Weights of a small transformer language model.
Size: 9 layers, vocabulary 11684, 49.4M parameters.
Architecture: no biases in attention or MLP, untied embeddings, normalized queries and keys, capped logits.
Training: a variant of Adam for these matrices, 8782 steps.
Each number is 128 + 32 x the weight over the matrix's rms, rounded and kept within 0 to 255. Layers, rows and columns count from 0.

# layer 2 MLP down (transposed), 2304x576, rms 0.0479, rows 1641-1654, columns 144-191
[[143  96 116 167 180  90  82 134  94  89 127 176  80 202 111  95 111 169  72  58 165 134 139  84 141 163  91 236  95 148 105 116 132  99 147 194 133 153 160 163 154 143 117 159 150 109 116  79]
 [115 114 150 151  98 133 162 144 147 144  99 118  80  96  93 175 112 150 163 144 128 124 142 158 149 177 101  80 159 161 135 165 122 114  74  76 155  79 142 118 135 129 112 115 139 169  66 127]
 [133 152 194  86 155 114 115  94 168 127  65 154 137 131  91 120 163  43 108  92 115 120 117  82 108  93 112 118 157 194 149 191 122 133 134 144 125 178 168 125 199 139 108 128 154 125 177 112]
 [108 105 110 139 162 125 191 100 157 160 110 166 161  61 158 132 115  62 120 167  65 180 147 147  71 177 126 120 109 134 140 168 159 137 136 126 149 168 102 128  80 140 128 119 140  76  61 131]
 [119 125 120 126 117  82 104 103 134 187 106  88 105 119 108  77  87 162 180  76 136  85  72 145 107 144 114 202  53 169 109  91 154  91 125 179 135 132 105 100 115  80 148 195 136 156 192 127]
 [116  93 102 117 130 104  98 134 184 144 132 110 114  78  97 109 144 106  78 143 118 124  59 152 114 136 157 120 144 172 134 103 146 125 110 118 103 161 104 103 139  98 177 152 124 133 146 137]
 [ 90 122 173 227 109 158 150 135  75 138 143 101  83 100  57 157 130 180 137 101 155 118 191 161 155 170 157 125 191  94  87  50 140 108 110 180  99 103 107 129  49 108 157 157  85 105  97 123]
 [121  97  85  84 159  51 141 121  77 134  89 144  87 139 118 118 192 156 153 158 169  88 130 135 163 132 130  39  57  92 138 158 146 100  79 116 122 129 111 117 143 174 163  77 149  77 144 150]
 [136 139  76 145 131 210 101 115  86  86 152 136  80 143 100 117 105 126 152 135  68  84 118 117 113 137 135 155 135 132 133 131 133 108 122  86 184 153 172 137  42 164 163 148 151 128 119 182]
 [124 129 152 106 111 106  99 104 146 165  97 156  85 116 115  92 165  95 127 129 116 120 188 159 191 146 111 148 125 132 159 152 140  48 111 136 135 151 112 162 182 164 131  89 102  92 154  69]
 [157 169 152  85  88 218 176 169 164  22 147 143 182 155 141 127 133  90 154 114 136 114  93 141 117  88 101  85 120 146 126 156 126  91 116  48 104 182 130 121 145 119 192  85 103  59 161 180]
 [111 121 157 179  90 216 101 160 119  96 157 143 110 125 185 109 145 129  84 164 211 163  67 132 140  90 157 163 167 100  95 141 129 158 175 147 134 103 140 160 133 102 155 162 120 144 113  55]
 [135 132 141 160 110 122 120 161 185 117 148 154 147  81 128 127 149 153 170 140 138 174 154  96  60 136  98 114 121 138  88 127  78  93 133 100 110 155 124  84 130 175  93 152 126 104  91 193]
 [121 173 122 158  54 136 159  97 112 159 138  89 144 112 107 135 165  95 105  91  90 117 139 169 147 136 119 114 123 174  95  95 138  85 136 138 141 176  98 123 158 101 185 155 130 120 140 135]]
# layer 2 MLP up, 2304x576, rms 0.0505, rows 1642-1655, columns 144-191
[[141 108 132 133 160 169 134 129 140 138 108 147  91 160  97  98 113 137 120 112  87 150 179 147 139 148  87 121 130 135  89 136 139  88 125 150 151 156 181 104 117 171 131 110 204 192  81 149]
 [117 119 144 212 135 164  98  68 104 108 142 170  73 110 141 143 148 171 101 129  83 118 175 124 159 115 135  95  77  66 126 127 111 116 124 132  97  60  98  96 130 145 123 114 177 108  93 140]
 [ 91 142 135  58 132 145 149 108 148 137  91 127 195 176 108 175 135 165 107 105 159 161 113 125 181 101 182  93 107 112 150 105 148 107 105 200 118  88 128  96 114  90  88  88 181 116 105  82]
 [ 96 162 165 159 143 141 180  91  99 109 141 130 136  59 127 117 116 111 161 134  94 170  77 109 146 198 114 133 176 147 107 133 116 121 190 142  45 113 150  89 138 201  91 119 101 135 191 101]
 [124 121 120  80 113  81 158 136 142 111 131 143 142 124 168 156 151 202 118 153 131 135 155  93 150 158 110 129 143  60 100 136 114 130 140 119  61 107 176 173 198 165  91 135 214 120  88 139]
 [ 96  98 114  97 110 151 132 118  96 145  76 146 145 155 111 180 145 126 158 148  82 102 119 149 176 136 148 127 113  88 127 141 164 131 140 119 139 117  71 116 162 155 127 130 161 102 166 150]
 [157  59 107 143 116 150 154 110 185 118 103 186 133 101 100 140 106 164  98 108 118 105 110 162 152 109 151 106 140 150 108  63 168 107 119  63  90 148 153 145 117 153  98 137 173 148 129 108]
 [132 138 101 117  88 118 186 114 132 112 136 107 120  82 135 103 132 152  78 138  95 147  97 172 140 115 139  51 155 131 108 147 140 140 159 122 121 107 164 143 104 175 123 173  81  83 106 108]
 [100 128 116 151 122 175 139  69 130 129 143 105 142 151  47 122 138 117  80 120 102 123 152 120  97 123 173  90  76  94 106 112 108 126 100 165 165 104  72 132 188 147 124 137 157 132 134  98]
 [128 180 185 152  45 104 136  99 173 125 153  86  95 191 113  95 165 124 120 106 133 116 120 143 109 142 126 106 104  97 140 183 167 184 114  40 171 101 145 203 156 122 124 116 171 202 125 106]
 [142 127  83  88 111 212 114  83  93 158 155  91  80 123 110  81 112 116 128 104 190 163 132 143 128 157 101 151 141  93  86  87 144 110 221  72 138  90 142 144 160 186 155 116 145 123 150 189]
 [116 161 136 121 115  54 147 126 161 166  90 136 156 106 113 157 127 153  95 133  89 227 100 137 146 139  97 117 137  73 121 143 122 113 120 122 139 153  95  91 119 134 146 105 140 140 103 149]
 [111  99 126 200 189  99 118  82  79 159 139 181  79 101 186 110 153  86 102 125 165 135  94 113 120 132 164 125 128  97 128  70 152 107 145 136 127 130  90 118 179  64 122 161 143 147 127 125]
 [107 161 145 143 174 209 149  98 188 110 141 151 152 147 126 108 129 135 175 130 168 104  55 138 138 148  97  97 111 169 143 110 140 157  93 149 166 133 114 121 177 158  83 135 142 133 207 190]]